{"num_hidden_layers": 9, "hidden_size": 160, "num_attention_heads": 2, "num_key_value_heads": 2, "head_dim": 64, "intermediate_size": 640, "vocab_size": 1024, "hidden_act": "gelu", "norm": "layernorm", "norm_place": "pre", "norm_eps": 1e-05, "positions": "alibi", "qk_norm": false, "attn_scale": 0.125, "bias": "all", "tie_word_embeddings": false, "parallel_block": false, "init": "normal", "init_std_qkv": 0.0167, "init_std_o": 0.0, "init_std_up": 0.0167, "init_std_down": 0.0, "optimizer": "soap_variant", "learning_rate": 0.0084, "beta1": 0.95, "beta2": 0.98, "weight_decay": 0.069, "lr_head": 0.0112, "max_grad_norm": 0.5, "warmup_steps": 200, "schedule": "wsd", "decay_fraction": 1.0, "decay_shape": "linear", "final_lr_fraction": 0.0, "batch_tokens": 65536, "max_seq_len": 2048, "doc_mask": true, "train_tokens": 126600000, "max_steps": 1932, "dataset": "wikipedia_en"}
Each number is 50 + 10 x the weight over the matrix's rms, rounded and kept within 0 to 99. Layers, rows and columns count from 0.

# layer 5 attention query, 128x160, rms 0.126, rows 86-127, columns 120-159
39 54 48 56 35 38 59 37 60 60 32 56 38 61 44 59 44 46 49 45 43 58 31 47 58 40 46 63 42 57 46 52 47 52 56 48 33 58 53 61
65 60 45 46 39 54 56 50 61 67 35 44 43 36 34 43 66 70 61 54 40 51 53 56 67 49 41 58 53 61 64 64 35 42 45 53 44 30 66 30
57 44 54 46 63 50 54 78 47 64 44 55 59 56 52 45 56 64 41 32 60 61 68 51 44 53 46 50 38 46 40 59 50 41 43 48 42 48 69 65
64 36 30 45 70 58 29 57 38 52 46 56 51 58 54 48 50 41 62 45 32 44 38 49 66 43 48 50 49 64 54 58 44 39 42 65 48 61 42 32
43 55 47 53 38 55 36 57 45 62 38 41 39 44 53 30 54 43 41 38 44 45 42 45 46 33 52 35 36 51 40 69 71 40 38 59 72 48 45 46
65 67 58 45 66 46 55 44 47 39 60 44 62 52 56 60 48 31 58 28 67 52 56 36 51 67 60 51 75 50 41 53 63 34 46 50 56 44 46 51
40 36 47 38 42 25 56 48 53 45 36 25 39 68 48 64 39 49 57 60 54 66 58 50 32 59 52 63 38 39 61 44 57 58 49 61 53 50 53 55
52 57 56 62 60 32 44 39 58 44 54 40 44 44 41 54 46 74 45 43 82 26 45 58 48 53 56 44 23 57 34 39 56 52 47 39 68 32 62 61
34 52 42 69 46 56 39 36 44 42 36 61 33 61 68 44 47 36 36 63 55 64 44 57 59 37 52 46 68 37 55 26 37 66 60 35 58 53 34 43
50 70 67 67 50 48 42 64 46 68 50 52 34 35 29 50 37 75 44 54 48 39 40 36 54 42 41 75 50 39 56 33 51 40 57 62 69 53 49 34
84 73 47 59 46 60 53 51 48 49 51 53 51 47 61 34 46 57 38 71 56 52 60 57 62 40 66 42 51 48 62 35 41 46 69 48 40 54 49 35
41 70 48 66 28 49 45 47 39 49 57 63 53 57 29 38 49 55 77 47 60 40 52 39 56 62 27 45 56 60 50 41 54 34 35 58 46 50 37 69
36 32 47 56 51 48 69 73 29 49 58 56 57 59 41 39 41 61 53 54 29 51 48 36 59 46 49 49 46 59 41 46 63 64 34 59 41 45 59 53
52 50 35 49 54 62 32 40 54 45 34 43 53 59 65 43 29 52 22 50 49 34 49 57 40 60 47 64 67 46 57 56 60 72 49 45 46 34 62 65
56 47 47 31 56 41 41 78 55 50 43 64 52 50 47 40 53 19 73 45 40 54 43 57 70 35 51 39 62 41 52 36 57 54 32 48 53 53 44 46
50 43 52 51 55 50 46 48 54 53 64 59 41 29 44 65 66 63 28 46 47 53 40 66 56 54 59 53 72 47 45 59 66 45 51 60 23 61 39 42
61 54 62 59 63 34 36 53 57 54 41 49 30 40 50 36 62 71 48 51 59 59 44 54 57 72 75 38 44 41 51 46 42 60 59 55 34 50 58 48
50 52 55 41 66 70 68 56 32 40 51 37 59 57 54 33 40 55 60 58 25 46 53 40 54 58 50 46 83 51 43 49 37 41 33 51 42 45 53 49
35 46 52 52 59 51 58 61 48 50 38 44 55 55 37 48 46 56 46 55 44 31 42 66 49 62 53 65 38 41 44 53 55 42 60 50 57 48 42 39
44 54 39 63 41 39 46 51 61 40 43 51 63 61 33 33 40 15 73 61 63 31 10 17 31 27 46 77 44 51 49 65 60 61 49 68 48 28 59 54
30 49 51 52 46 55 63 44 64 49 43 66 60 54 53 50 54 54 58 68 42 50 67 49 62 44 50 61 49 46 65 33 42 53 64 60 46 50 37 39
46 51 42 52 40 61 52 46 46 61 61 53 56 56 52 67 39 48 55 66 38 32 45 62 47 44 63 55 41 37 68 53 47 61 53 31 53 42 57 34
39 44 48 41 59 71 65 44 52 52 65 49 46 62 33 47 53 37 45 64 52 74 39 63 55 56 45 40 60 44 58 40 41 51 48 46 61 56 63 58
59 54 40 68 48 75 49 46 58 55 30 36 41 46 56 54 38 44 66 62 49 38 57 63 54 64 70 56 57 61 44 48 50 67 25 45 43 37 40 68
45 44 54 43 56 49 49 38 40 49 50 67 46 66 48 35 56 58 44 60 58 56 60 55 39 35 67 29 75 35 37 65 61 46 39 52 48 72 51 64
48 72 40 45 16 47 46 54 46 41 55 52 42 34 34 35 37 46 53 45 51 51 31 53 39 64 37 56 40 69 65 48 69 34 59 45 56 48 24 66
65 63 42 38 28 64 59 43 55 37 47 53 54 49 42 45 52 55 68 40 50 57 44 42 45 38 40 60 51 38 56 46 56 70 54 61 58 27 62 80
57 50 33 50 73 40 19 47 66 42 65 36 33 49 45 37 36 43 47 41 70 56 51 48 35 37 30 42 42 69 64 53 59 46 42 33 39 44 54 50
59 78 59 39 42 87 65 68 54 33 39 37 43 50 56 55 41 39 62 25 38 46 62 49 45 58 41 40 41 47 38 19 55 24 42 35 52 46 33 39
45 63 35 41 39 30 60 47 44 40 53 52 78 45 59 39 41 56 51 50 33 42 48 51 64 66 68 34 47 59 64 51 36 35 39 60 50 44 45 56
32 43 63 49 42 66 49 66 48 70 42 56 34 41 45 56 48 35 59 57 50 30 52 37 57 34 52 57 57 60 72 44 56 53 52 47 40 56 62 48
57 53 43 50 24 39 46 24 55 36 50 18 35 41 39 58 50 43 49 70 68 62 43 60 45 58 57 39 45 31 52 59 61 43 32 58 68 45 33 53
42 53 84 45 59 64 46 41 30 62 48 31 49 53 39 46 50 60 71 41 41 54 56 37 44 29 52 39 48 52 53 34 54 47 72 57 44 42 45 47
58 42 39 47 37 24 34 44 70 56 55 70 39 56 55 44 45 42 41 41 44 55 54 43 70 54 50 63 40 46 49 44 64 50 54 50 73 43 45 37
56 62 47 61 33 58 55 45 57 52 30 71 50 52 51 35 25 67 49 77 37 33 60 60 40 81 60 41 43 67 60 53 49 44 46 23 43 36 55 38
51 60 62 38 36 53 39 58 45 42 44 33 42 52 43 43 52 40 48 58 39 46 51 34 43 56 53 49 43 53 57 14 56 51 38 53 43 44 51 36
29 54 46 56 49 44 44 51 62 51 53 59 88 56 47 43 71 50 46 58 71 49 37 60 45 31 62 32 48 53 32 30 26 74 66 30 47 35 36 57
43 36 50 42 64 39 42 57 51 47 44 53 52 63 62 50 51 28 55 53 41 58 47 50 49 58 66 52 41 69 57 53 46 51 49 53 49 72 51 43
62 50 52 39 84 42 65 62 47 63 54 56 40 55 55 56 46 30 62 63 41 55 55 53 18 50 52 57 45 53 58 58 44 30 59 41 70 58 57 37
31 39 61 53 67 60 41 51 53 58 67 41 63 53 45 63 61 41 42 54 48 55 41 24 58 59 55 58 63 47 50 37 41 53 35 64 57 34 45 60
51 37 54 49 54 37 50 46 58 62 43 50 54 39 34 43 42 46 60 34 41 25 62 54 57 58 68 76 30 48 58 55 49 46 55 58 48 70 45 48
51 46 46 42 25 49 63 54 62 31 74 31 44 41 67 45 74 46 53 39 42 62 27 46 64 47 49 48 37 41 51 35 59 51 37 16 55 67 31 56
# layer 5 attention key, 128x160, rms 0.131, rows 86-127, columns 120-159
50 50 46 73 47 54 40 51 51 73 41 53 58 49 44 54 53 43 45 51 26 48 37 39 67 48 40 48 67 49 44 53 44 73 44 65 46 32 33 49
46 72 48 35 50 51 49 46 47 49 51 61 27 44 48 40 63 53 45 37 47 48 60 38 59 73 52 47 43 41 54 42 53 50 38 44 37 50 33 65
48 42 40 30 45 47 32 66 50 58 45 34 59 73 36 51 65 51 68 49 60 39 59 44 59 54 52 53 55 53 50 52 33 36 35 60 44 61 49 46
79 40 57 47 75 36 58 59 54 32 31 60 43 51 46 60 51 46 59 40 50 53 48 45 43 48 66 69 36 44 43 50 68 50 50 53 53 49 43 69
54 48 54 58 36 32 32 63 53 46 54 35 52 45 38 48 61 55 80 54 51 78 40 38 78 70 49 40 38 51 33 53 69 61 50 39 45 33 73 61
26 35 56 37 69 53 36 48 62 39 58 27 56 44 60 45 57 43 54 38 51 37 68 63 48 30 50 34 59 21 43 55 53 52 28 53 73 41 66 49
62 61 55 60 49 31 52 47 49 79 47 32 34 64 70 57 56 41 38 62 44 27 42 57 48 60 49 61 39 46 61 49 30 48 49 57 51 54 49 63
55 52 40 50 47 40 27 42 45 55 45 51 45 46 52 34 42 50 54 30 52 44 70 57 64 65 65 52 35 31 61 64 47 57 49 45 64 50 54 38
32 17 50 51 51 48 55 40 53 51 60 39 56 41 50 62 58 32 52 63 46 52 56 55 52 41 52 56 45 48 60 28 60 42 78 49 56 69 44 46
53 46 46 51 61 46 37 58 77 59 55 52 36 21 28 59 39 50 41 37 55 53 51 53 58 58 26 51 63 50 52 51 34 39 65 40 53 61 46 42
54 59 48 50 71 60 58 46 66 52 42 48 31 56 58 51 51 45 37 51 26 66 68 63 55 53 44 60 65 54 48 39 35 44 58 64 53 47 60 51
38 65 59 64 24 58 45 45 70 45 48 46 55 36 51 36 37 70 81 32 38 44 49 31 54 53 58 27 37 39 47 21 39 71 53 36 30 24 47 50
44 53 62 63 46 31 46 63 53 49 41 52 75 58 50 25 42 51 54 36 43 36 49 48 60 42 40 73 46 57 48 56 49 44 39 51 72 37 49 38
58 46 50 44 76 36 60 52 52 62 45 40 77 52 64 57 49 53 54 63 50 31 54 43 37 62 49 54 42 48 44 65 53 44 38 49 40 40 46 39
36 45 44 38 35 45 38 42 57 26 48 52 58 51 51 47 37 41 66 64 31 60 69 30 59 57 48 50 56 44 41 51 78 53 51 52 47 56 51 56
33 36 32 39 54 52 55 43 71 47 57 48 48 52 56 49 54 53 28 60 64 44 47 26 43 53 61 52 67 42 44 64 59 58 25 51 34 40 36 43
62 39 38 28 42 51 55 75 48 55 61 40 30 60 36 59 49 45 44 49 55 52 53 43 53 62 43 62 51 47 48 52 51 47 66 40 32 69 48 47
55 68 49 39 31 42 35 47 45 54 34 56 51 56 42 52 62 52 68 56 38 54 68 51 47 53 56 37 57 59 67 35 42 52 34 51 75 46 58 55
63 79 59 44 74 55 42 47 48 45 28 50 26 31 42 46 60 58 24 44 43 40 59 52 59 66 51 55 48 49 47 54 69 46 76 61 40 53 39 35
47 40 50 50 69 51 46 38 63 38 53 48 59 58 27 48 39 37 36 49 62 23 39 63 37 37 49 51 36 43 47 49 74 61 38 38 29 36 60 60
58 30 52 49 57 51 61 57 43 54 30 67 40 62 41 63 58 21 40 70 37 29 52 58 54 81 60 70 42 50 48 27 34 34 64 57 48 36 42 40
52 51 33 61 66 48 64 62 26 58 56 47 55 66 54 49 43 39 44 63 51 48 47 45 48 43 48 39 52 41 64 57 63 36 61 42 28 41 58 43
66 62 63 36 42 56 59 28 66 37 64 69 49 38 59 53 42 42 69 51 60 52 26 48 51 37 50 50 59 46 38 48 46 46 47 47 62 55 42 67
19 55 40 50 53 43 75 52 56 53 35 40 47 42 64 56 36 36 51 47 60 45 63 63 51 58 62 58 74 49 59 42 51 71 57 50 52 36 33 67
34 50 32 57 57 39 42 59 59 31 67 44 42 36 57 44 48 66 71 64 46 50 52 53 60 57 53 26 36 31 27 67 42 46 56 59 58 53 40 42
41 63 61 40 31 72 28 45 60 61 43 53 37 45 47 73 48 31 36 49 60 46 36 47 34 49 43 44 45 44 60 42 42 57 44 35 36 38 44 40
52 35 59 45 28 59 26 39 53 44 45 52 74 81 40 45 53 57 41 56 33 36 46 42 53 41 67 46 54 46 40 66 43 54 44 51 52 48 30 33
50 46 35 56 64 47 40 52 64 55 50 47 50 38 38 57 55 45 57 48 64 47 43 55 40 51 28 31 45 50 43 42 35 43 50 51 23 64 57 38
42 54 41 63 66 58 64 64 59 54 32 63 44 59 32 46 44 58 63 49 34 36 57 55 34 49 67 63 36 39 53 29 47 49 58 16 52 73 44 44
66 75 53 49 36 40 42 40 55 47 72 44 42 49 50 34 60 30 45 54 21 69 65 59 65 62 65 32 50 55 58 69 71 35 55 53 53 50 44 54
42 59 56 63 37 60 64 58 64 46 38 28 55 54 49 34 37 52 60 55 56 38 66 50 44 57 50 48 57 58 43 53 57 54 48 51 60 53 58 61
46 48 72 41 29 38 66 60 57 60 20 53 39 50 67 42 39 33 43 56 56 47 37 45 58 36 61 43 55 46 44 59 48 48 35 50 56 66 47 54
32 32 37 56 58 46 37 52 50 41 38 74 50 43 33 39 45 56 59 52 72 46 49 54 45 67 36 47 53 56 40 58 41 48 64 30 49 35 62 66
67 49 75 56 58 46 39 57 54 66 53 64 56 38 44 64 58 34 40 63 48 78 58 47 42 46 54 43 34 66 45 62 56 77 37 43 44 57 21 44
58 41 43 58 55 67 63 40 57 58 56 47 49 53 58 54 39 45 52 57 43 55 42 26 42 77 58 58 38 58 41 49 55 51 48 50 49 44 60 45
51 54 53 48 18 53 58 63 32 77 59 48 38 49 47 54 41 20 64 56 74 62 64 38 32 60 49 47 58 51 52 43 33 59 38 55 69 41 55 48
61 48 48 48 56 65 49 46 39 49 55 57 76 53 55 47 39 50 42 65 59 46 61 57 52 48 51 42 62 42 54 36 57 64 47 57 49 30 55 47
51 31 64 65 67 51 67 47 55 66 58 34 29 38 53 52 66 38 39 42 51 50 42 43 54 48 47 47 39 63 53 39 61 63 38 60 66 54 83 55
29 44 42 55 86 66 46 61 51 59 64 24 53 29 51 47 55 35 67 59 50 56 45 46 30 53 28 39 57 70 40 42 71 35 39 49 60 58 58 41
56 67 50 78 35 38 49 45 42 50 54 44 68 49 53 41 48 34 54 57 54 41 39 48 75 38 57 52 67 54 41 55 54 47 44 41 65 27 53 51
60 68 29 53 46 47 35 48 46 48 30 42 53 28 36 57 32 42 48 47 59 53 73 27 35 57 58 44 54 51 36 58 54 51 58 45 36 33 48 63
24 50 55 71 15 64 56 51 53 50 61 60 44 50 52 47 74 31 54 46 48 67 50 47 61 69 41 37 45 58 56 39 46 49 38 60 40 53 53 47
# layer 5 attention value, 128x160, rms 0.142, rows 64-108, columns 120-159
39 58 36 46 48 48 52 40 49 55 58 52 48 50 48 65 29 70 43 44 38 60 59 57 60 44 50 37 40 43 55 56 47 41 55 61 42 63 54 50
45 52 35 49 50 46 53 52 52 46 47 55 49 38 42 54 49 55 35 59 59 53 57 56 39 45 53 56 36 33 41 55 38 56 67 40 58 49 69 60
51 60 47 55 53 54 45 71 37 56 53 52 50 58 61 44 58 71 50 35 49 42 64 38 50 62 44 57 48 58 50 60 44 50 57 48 44 56 54 33
35 48 49 70 52 45 48 53 57 31 57 40 53 51 56 31 46 61 52 62 55 53 38 30 47 52 40 44 47 31 66 58 60 33 53 43 39 35 54 53
57 57 57 39 46 49 44 48 43 51 58 37 54 58 48 55 45 49 38 60 53 48 44 58 65 53 34 45 42 50 49 62 42 38 59 44 52 44 35 46
57 41 52 59 53 65 59 53 48 52 56 49 49 49 44 64 46 52 49 58 57 60 46 31 56 56 29 52 51 53 59 46 34 50 49 52 54 36 61 64
39 51 71 53 52 44 49 55 40 38 46 42 54 47 56 62 65 38 49 37 42 49 54 41 44 52 49 52 42 40 67 51 43 46 42 61 46 48 57 44
51 59 34 53 55 56 32 59 57 39 48 26 58 33 52 58 57 57 58 44 45 50 66 53 34 46 54 57 58 49 49 42 36 36 55 41 49 45 29 67
26 46 57 52 53 52 59 44 55 44 64 61 56 49 61 44 42 50 53 50 57 46 46 41 45 41 58 48 39 41 49 55 55 42 38 51 66 51 41 54
56 34 37 61 40 50 37 53 40 63 57 62 30 56 64 37 47 44 65 43 52 37 43 71 54 47 43 51 44 51 57 37 55 49 50 55 50 38 63 69
53 47 43 57 48 39 60 45 45 69 43 44 53 33 44 53 44 32 32 43 43 51 42 39 52 67 49 36 64 35 51 48 53 65 44 41 57 54 58 55
68 49 48 49 58 61 39 38 31 46 65 43 56 56 32 60 55 43 50 41 50 49 50 46 58 40 53 35 49 55 47 47 37 51 45 49 39 61 58 56
54 50 46 67 52 58 46 47 48 60 43 35 43 46 48 41 51 55 56 54 40 50 46 31 51 53 52 49 46 60 57 57 39 50 58 55 65 47 56 61
38 59 60 43 47 31 43 56 61 60 48 51 53 53 29 62 53 41 46 52 43 38 51 49 39 53 49 58 51 43 46 46 42 51 64 42 52 57 55 45
53 37 63 46 63 51 54 47 38 53 56 51 51 53 63 53 58 51 54 47 46 33 56 50 47 47 54 58 45 56 48 52 33 51 40 52 50 53 32 58
52 34 37 66 52 62 45 33 46 46 52 35 40 49 40 49 50 73 55 45 52 46 61 29 57 37 44 54 53 47 48 41 36 45 60 38 44 42 44 41
37 67 35 39 45 54 37 46 61 39 60 49 64 52 73 56 45 35 42 38 39 54 44 46 64 45 43 57 57 62 53 37 40 30 45 54 39 65 48 40
62 56 53 45 39 48 38 53 52 41 53 46 40 64 55 50 45 71 40 60 63 66 60 57 64 39 55 67 54 42 42 48 54 48 31 46 51 55 39 53
44 49 56 55 50 41 52 59 67 58 44 40 61 52 57 49 40 46 48 58 59 62 57 46 50 58 52 44 61 35 45 37 39 60 71 48 37 59 44 39
46 50 44 55 55 47 43 60 48 64 45 43 47 50 60 49 46 54 47 51 39 43 60 68 40 53 58 27 55 34 54 47 50 50 49 48 46 53 36 41
41 52 50 41 55 54 49 54 51 35 55 38 45 57 64 51 50 65 60 40 52 53 48 61 48 60 59 49 48 51 48 62 35 47 51 41 48 45 49 60
65 36 63 66 50 63 54 57 44 42 52 48 62 49 62 52 64 45 46 49 50 38 57 56 47 39 59 43 42 61 47 47 49 43 32 55 55 42 48 54
32 74 46 52 50 57 55 44 54 53 50 48 42 55 43 57 35 57 54 39 48 48 38 45 52 46 65 55 49 45 58 57 54 34 49 61 57 55 51 47
44 48 55 41 54 55 65 41 52 55 69 41 41 47 39 38 36 58 51 36 52 33 42 49 59 43 57 51 47 46 48 52 52 51 55 53 32 53 50 53
46 55 45 53 52 51 42 44 64 39 44 55 44 35 50 46 50 51 56 50 46 34 50 70 49 62 31 48 50 61 62 70 49 49 56 59 61 54 38 46
60 55 48 63 40 48 42 33 54 73 41 49 40 56 38 44 49 59 40 54 62 43 55 50 45 51 59 56 50 39 39 51 50 62 62 50 47 47 43 66
63 46 70 44 48 55 67 47 50 57 63 46 62 47 49 49 50 46 44 51 58 64 53 50 64 50 46 51 64 55 59 65 59 58 61 56 69 57 53 49
58 61 43 45 52 28 52 44 30 46 49 55 49 50 44 58 54 58 72 48 45 59 62 41 62 43 54 44 43 42 50 40 60 55 41 48 52 64 66 50
45 38 46 34 56 55 40 54 43 68 58 61 54 43 50 55 49 56 52 52 40 39 45 56 44 53 58 46 43 33 60 52 51 50 59 56 44 57 53 62
33 45 42 71 49 42 39 53 42 44 41 60 47 65 38 52 60 49 53 52 63 29 38 51 58 59 55 52 55 56 60 52 60 52 60 42 38 55 37 59
46 58 66 46 46 44 41 48 56 49 51 43 53 38 50 40 46 47 55 62 41 61 54 54 50 41 46 55 40 68 63 58 52 29 44 51 63 53 48 64
48 32 55 54 55 55 51 44 41 49 50 48 53 44 37 41 54 68 52 53 38 52 67 54 49 53 47 63 62 50 50 33 47 35 48 55 59 44 40 45
45 51 66 48 40 41 42 62 63 45 39 57 59 46 53 44 41 56 43 65 63 66 41 39 44 52 61 49 44 55 59 56 42 52 58 66 51 56 62 39
55 44 49 47 43 47 46 57 58 53 57 46 39 41 46 51 50 55 50 35 52 49 55 43 61 61 52 50 46 53 37 52 60 52 61 57 30 42 40 55
22 44 74 36 54 61 54 48 57 63 61 61 56 51 44 54 38 46 44 42 47 61 49 45 42 43 42 49 45 46 32 37 44 53 43 44 53 56 57 46
61 56 48 40 55 32 59 53 47 45 62 55 44 50 67 42 55 43 46 43 40 73 48 62 60 30 48 50 47 71 52 46 47 43 48 64 44 39 41 46
39 46 42 53 43 50 53 55 67 27 48 62 55 56 61 57 62 58 52 42 52 53 57 50 51 44 53 47 48 45 39 59 50 54 50 37 39 31 49 49
56 42 47 55 49 31 42 57 50 48 45 58 55 62 51 57 55 46 45 50 49 64 47 43 74 41 45 52 52 57 49 51 45 54 40 52 52 51 62 25
51 56 53 22 61 43 41 42 54 44 66 71 56 62 40 49 50 58 51 49 53 60 49 51 25 53 48 49 53 44 43 48 46 51 48 43 47 46 41 59
53 38 38 52 50 46 53 42 50 36 62 55 48 66 60 55 61 72 56 48 44 60 51 68 51 44 50 53 39 35 08 34 54 48 51 40 60 54 45 52
51 56 44 44 58 39 48 50 51 48 51 52 48 51 63 48 63 47 59 50 42 59 58 54 49 49 42 38 45 48 37 62 34 59 55 38 58 67 49 56
52 44 47 67 47 51 49 48 58 45 56 50 44 52 32 39 50 50 50 53 60 53 56 47 39 51 47 40 52 46 43 57 54 56 58 54 54 43 58 45
42 62 60 46 54 50 57 58 54 49 53 52 55 54 57 61 55 48 56 46 43 57 38 45 41 52 31 46 67 50 66 60 45 53 65 41 44 57 47 52
59 40 62 54 56 47 38 52 54 42 59 39 47 54 54 63 60 48 46 54 59 56 55 63 51 52 49 47 45 42 35 47 56 52 44 39 44 65 32 35
29 56 63 34 39 43 48 51 45 43 68 48 51 57 47 51 69 53 48 39 48 53 48 42 48 47 59 48 34 62 53 31 50 40 48 51 40 50 46 58
# layer 5 attention output (transposed), 128x160, rms 0.123, rows 64-107, columns 120-159
43 42 46 41 45 43 53 53 56 51 42 40 39 49 36 52 48 36 40 70 60 42 53 45 64 73 54 52 57 54 40 45 50 42 34 60 57 34 36 49
49 47 60 56 49 48 50 51 44 62 54 55 50 43 63 55 50 46 56 49 55 52 52 63 57 66 46 44 65 61 37 64 53 38 37 55 68 52 44 56
37 42 49 56 54 60 52 34 64 37 37 43 49 51 59 47 61 34 42 58 45 67 34 53 57 55 45 62 56 50 31 57 49 48 54 58 62 58 36 49
40 44 68 29 52 62 54 41 53 63 54 52 56 62 50 66 54 44 66 51 45 44 61 72 56 67 39 49 52 57 49 51 47 54 52 53 40 35 39 38
34 37 37 51 60 48 55 45 55 43 38 60 56 68 54 38 53 36 59 55 44 47 56 57 41 45 39 51 40 54 56 37 54 58 50 53 49 45 56 52
38 42 30 51 59 58 52 45 51 56 54 46 59 60 60 53 48 56 48 48 56 50 55 69 45 38 60 41 53 58 48 58 61 57 48 47 51 38 45 52
52 26 44 44 39 57 53 47 56 48 60 56 63 44 49 39 39 61 41 69 63 73 64 49 44 49 55 38 58 29 47 45 56 51 57 55 53 52 30 66
42 46 71 52 44 51 38 34 59 52 42 65 52 47 44 48 46 54 51 42 41 39 61 48 63 58 48 49 44 58 50 54 52 48 45 60 57 62 58 38
55 51 51 32 62 51 32 56 51 53 40 45 50 42 48 50 23 49 43 69 46 35 52 58 49 63 38 45 54 46 44 54 66 54 42 42 34 58 54 37
55 53 48 42 41 47 73 60 51 53 59 37 31 59 53 50 64 41 40 53 50 51 45 37 49 52 42 37 52 46 49 40 54 52 46 61 52 48 38 54
43 63 59 38 12 41 44 62 58 47 38 53 45 47 43 44 56 42 52 45 54 44 46 62 41 44 55 49 44 56 41 55 54 48 52 58 52 38 44 47
52 47 40 47 52 42 59 54 63 51 43 49 32 52 60 53 43 59 60 68 56 66 46 56 49 56 74 70 45 48 56 49 57 66 48 57 63 52 49 31
38 56 51 32 37 41 46 50 44 47 34 68 62 49 52 52 60 49 67 53 32 61 40 47 54 44 53 38 54 42 48 54 51 51 46 52 39 59 39 44
50 62 45 50 64 46 54 58 43 47 51 48 48 44 51 44 59 51 46 62 66 47 77 61 56 49 57 39 37 69 49 42 49 54 58 48 44 51 56 64
53 57 42 45 33 76 45 34 68 45 45 44 56 57 44 47 27 45 46 63 45 56 33 42 48 57 68 54 61 52 46 37 61 63 54 65 41 47 51 53
46 46 59 36 57 51 46 64 50 44 46 50 46 66 50 37 44 40 56 41 29 54 39 45 46 64 60 51 51 49 45 54 66 63 52 70 59 56 50 46
52 35 39 44 42 51 70 43 45 63 47 57 55 33 35 44 59 54 38 44 60 50 63 53 53 57 55 49 27 60 48 52 57 65 51 52 61 37 74 52
56 38 62 49 70 52 62 67 49 43 48 45 59 54 56 56 44 44 54 44 51 53 44 49 40 58 43 70 54 56 44 62 42 52 56 68 60 43 62 40
48 57 50 43 60 46 40 48 44 41 46 57 40 54 45 53 58 54 54 36 40 52 49 55 48 50 35 54 39 57 34 65 57 45 45 47 56 62 62 68
46 36 54 49 29 49 55 48 59 47 41 52 66 61 35 55 49 55 48 46 45 47 42 39 43 51 48 41 31 46 48 42 27 34 48 47 59 56 62 47
60 49 47 46 40 48 61 47 57 49 44 64 51 49 42 56 53 27 62 52 38 66 55 50 52 42 51 59 45 43 51 39 62 53 43 66 56 59 48 52
61 63 41 37 53 43 44 42 59 58 60 58 46 42 48 57 60 39 45 26 44 64 38 47 59 60 67 53 53 43 72 55 59 41 63 29 51 49 51 50
50 35 38 54 41 48 42 51 56 63 46 40 58 54 41 52 35 38 58 63 54 49 55 49 47 50 43 45 50 50 43 47 30 62 37 66 50 44 42 37
51 49 43 64 46 44 49 45 56 49 55 49 50 54 40 51 44 28 47 34 60 56 66 47 42 51 58 71 50 43 54 40 62 52 47 53 47 43 39 48
46 45 66 48 53 52 48 58 60 50 55 55 58 69 57 49 55 48 56 46 50 56 53 52 57 53 53 36 54 44 47 36 71 62 53 40 39 44 61 54
48 57 50 45 50 40 46 73 63 45 51 52 49 44 55 59 53 65 60 39 44 60 49 62 57 43 46 38 44 67 60 52 55 33 47 40 46 36 66 61
53 51 53 61 66 33 43 70 47 62 48 55 28 67 45 60 64 41 48 39 64 48 47 58 40 46 53 54 63 50 55 64 61 48 36 57 51 56 53 71
52 56 61 59 42 53 55 46 63 38 47 40 69 32 51 41 44 55 40 56 36 47 36 51 50 52 55 57 54 47 49 65 41 59 56 47 55 52 35 53
45 55 58 68 60 59 55 43 62 38 45 53 55 60 54 50 42 58 48 48 57 55 53 40 60 55 50 47 53 52 50 34 61 46 48 57 43 50 40 52
59 47 64 42 64 46 45 52 49 56 50 45 61 43 58 48 59 63 48 31 36 70 49 32 49 62 61 45 57 61 50 32 67 43 43 62 56 55 55 46
47 64 56 55 41 56 44 47 58 54 51 61 36 51 57 41 40 46 48 40 42 50 50 49 47 62 37 46 58 43 38 44 54 51 54 63 51 39 52 63
47 41 47 48 51 57 36 54 57 62 62 52 42 43 51 51 44 33 43 53 56 51 42 37 50 56 44 57 38 68 53 59 70 36 48 47 63 51 59 53
59 46 47 55 51 59 56 55 52 60 48 57 46 48 62 70 42 40 38 48 36 53 50 63 42 53 61 58 50 65 50 58 54 56 44 49 54 34 55 59
65 42 54 71 43 59 51 57 43 41 58 61 51 67 49 57 51 45 60 63 61 41 44 57 36 52 53 46 55 47 53 47 47 51 45 58 52 45 57 50
62 45 40 36 45 50 58 51 58 53 52 25 28 47 58 41 49 17 47 48 46 44 56 57 51 51 71 61 38 55 58 57 44 48 55 43 44 44 43 52
44 54 36 47 48 66 49 39 43 67 53 56 37 46 40 65 52 36 49 59 48 51 45 56 43 48 42 54 56 50 55 51 45 61 42 39 60 36 47 59
59 42 63 54 53 53 46 44 44 66 49 42 46 61 46 59 36 56 46 60 52 48 54 58 47 52 28 43 53 57 67 33 37 42 57 41 58 63 45 46
47 57 48 41 44 52 50 62 46 48 51 67 42 54 63 53 64 46 46 46 48 63 47 60 44 56 41 49 44 50 65 54 59 55 61 51 67 44 50 67
41 49 50 54 45 51 59 57 60 47 39 27 55 50 62 54 45 50 48 62 55 39 58 59 53 61 55 60 53 43 43 58 59 64 51 66 55 49 52 53
35 47 49 45 38 53 51 45 33 55 54 33 48 29 38 45 33 37 49 63 58 42 45 35 41 43 38 45 46 58 69 47 45 50 65 55 58 50 39 51
32 40 51 65 37 57 45 50 49 60 63 44 57 58 42 58 51 37 37 42 69 60 43 41 58 47 53 53 56 27 52 37 52 29 47 55 46 44 30 56
34 53 52 51 50 38 50 56 54 50 50 44 50 54 55 54 54 53 59 45 43 35 38 55 51 61 57 76 54 60 47 50 53 42 33 44 41 53 56 54
40 55 46 47 50 54 34 39 44 50 52 56 50 55 59 59 54 55 41 57 51 49 57 57 60 43 56 58 41 40 47 37 49 64 50 49 54 47 59 47
43 50 57 52 47 64 60 52 51 42 42 52 60 66 59 47 32 58 52 53 44 38 57 30 42 45 57 44 44 41 59 43 49 66 64 55 54 44 53 62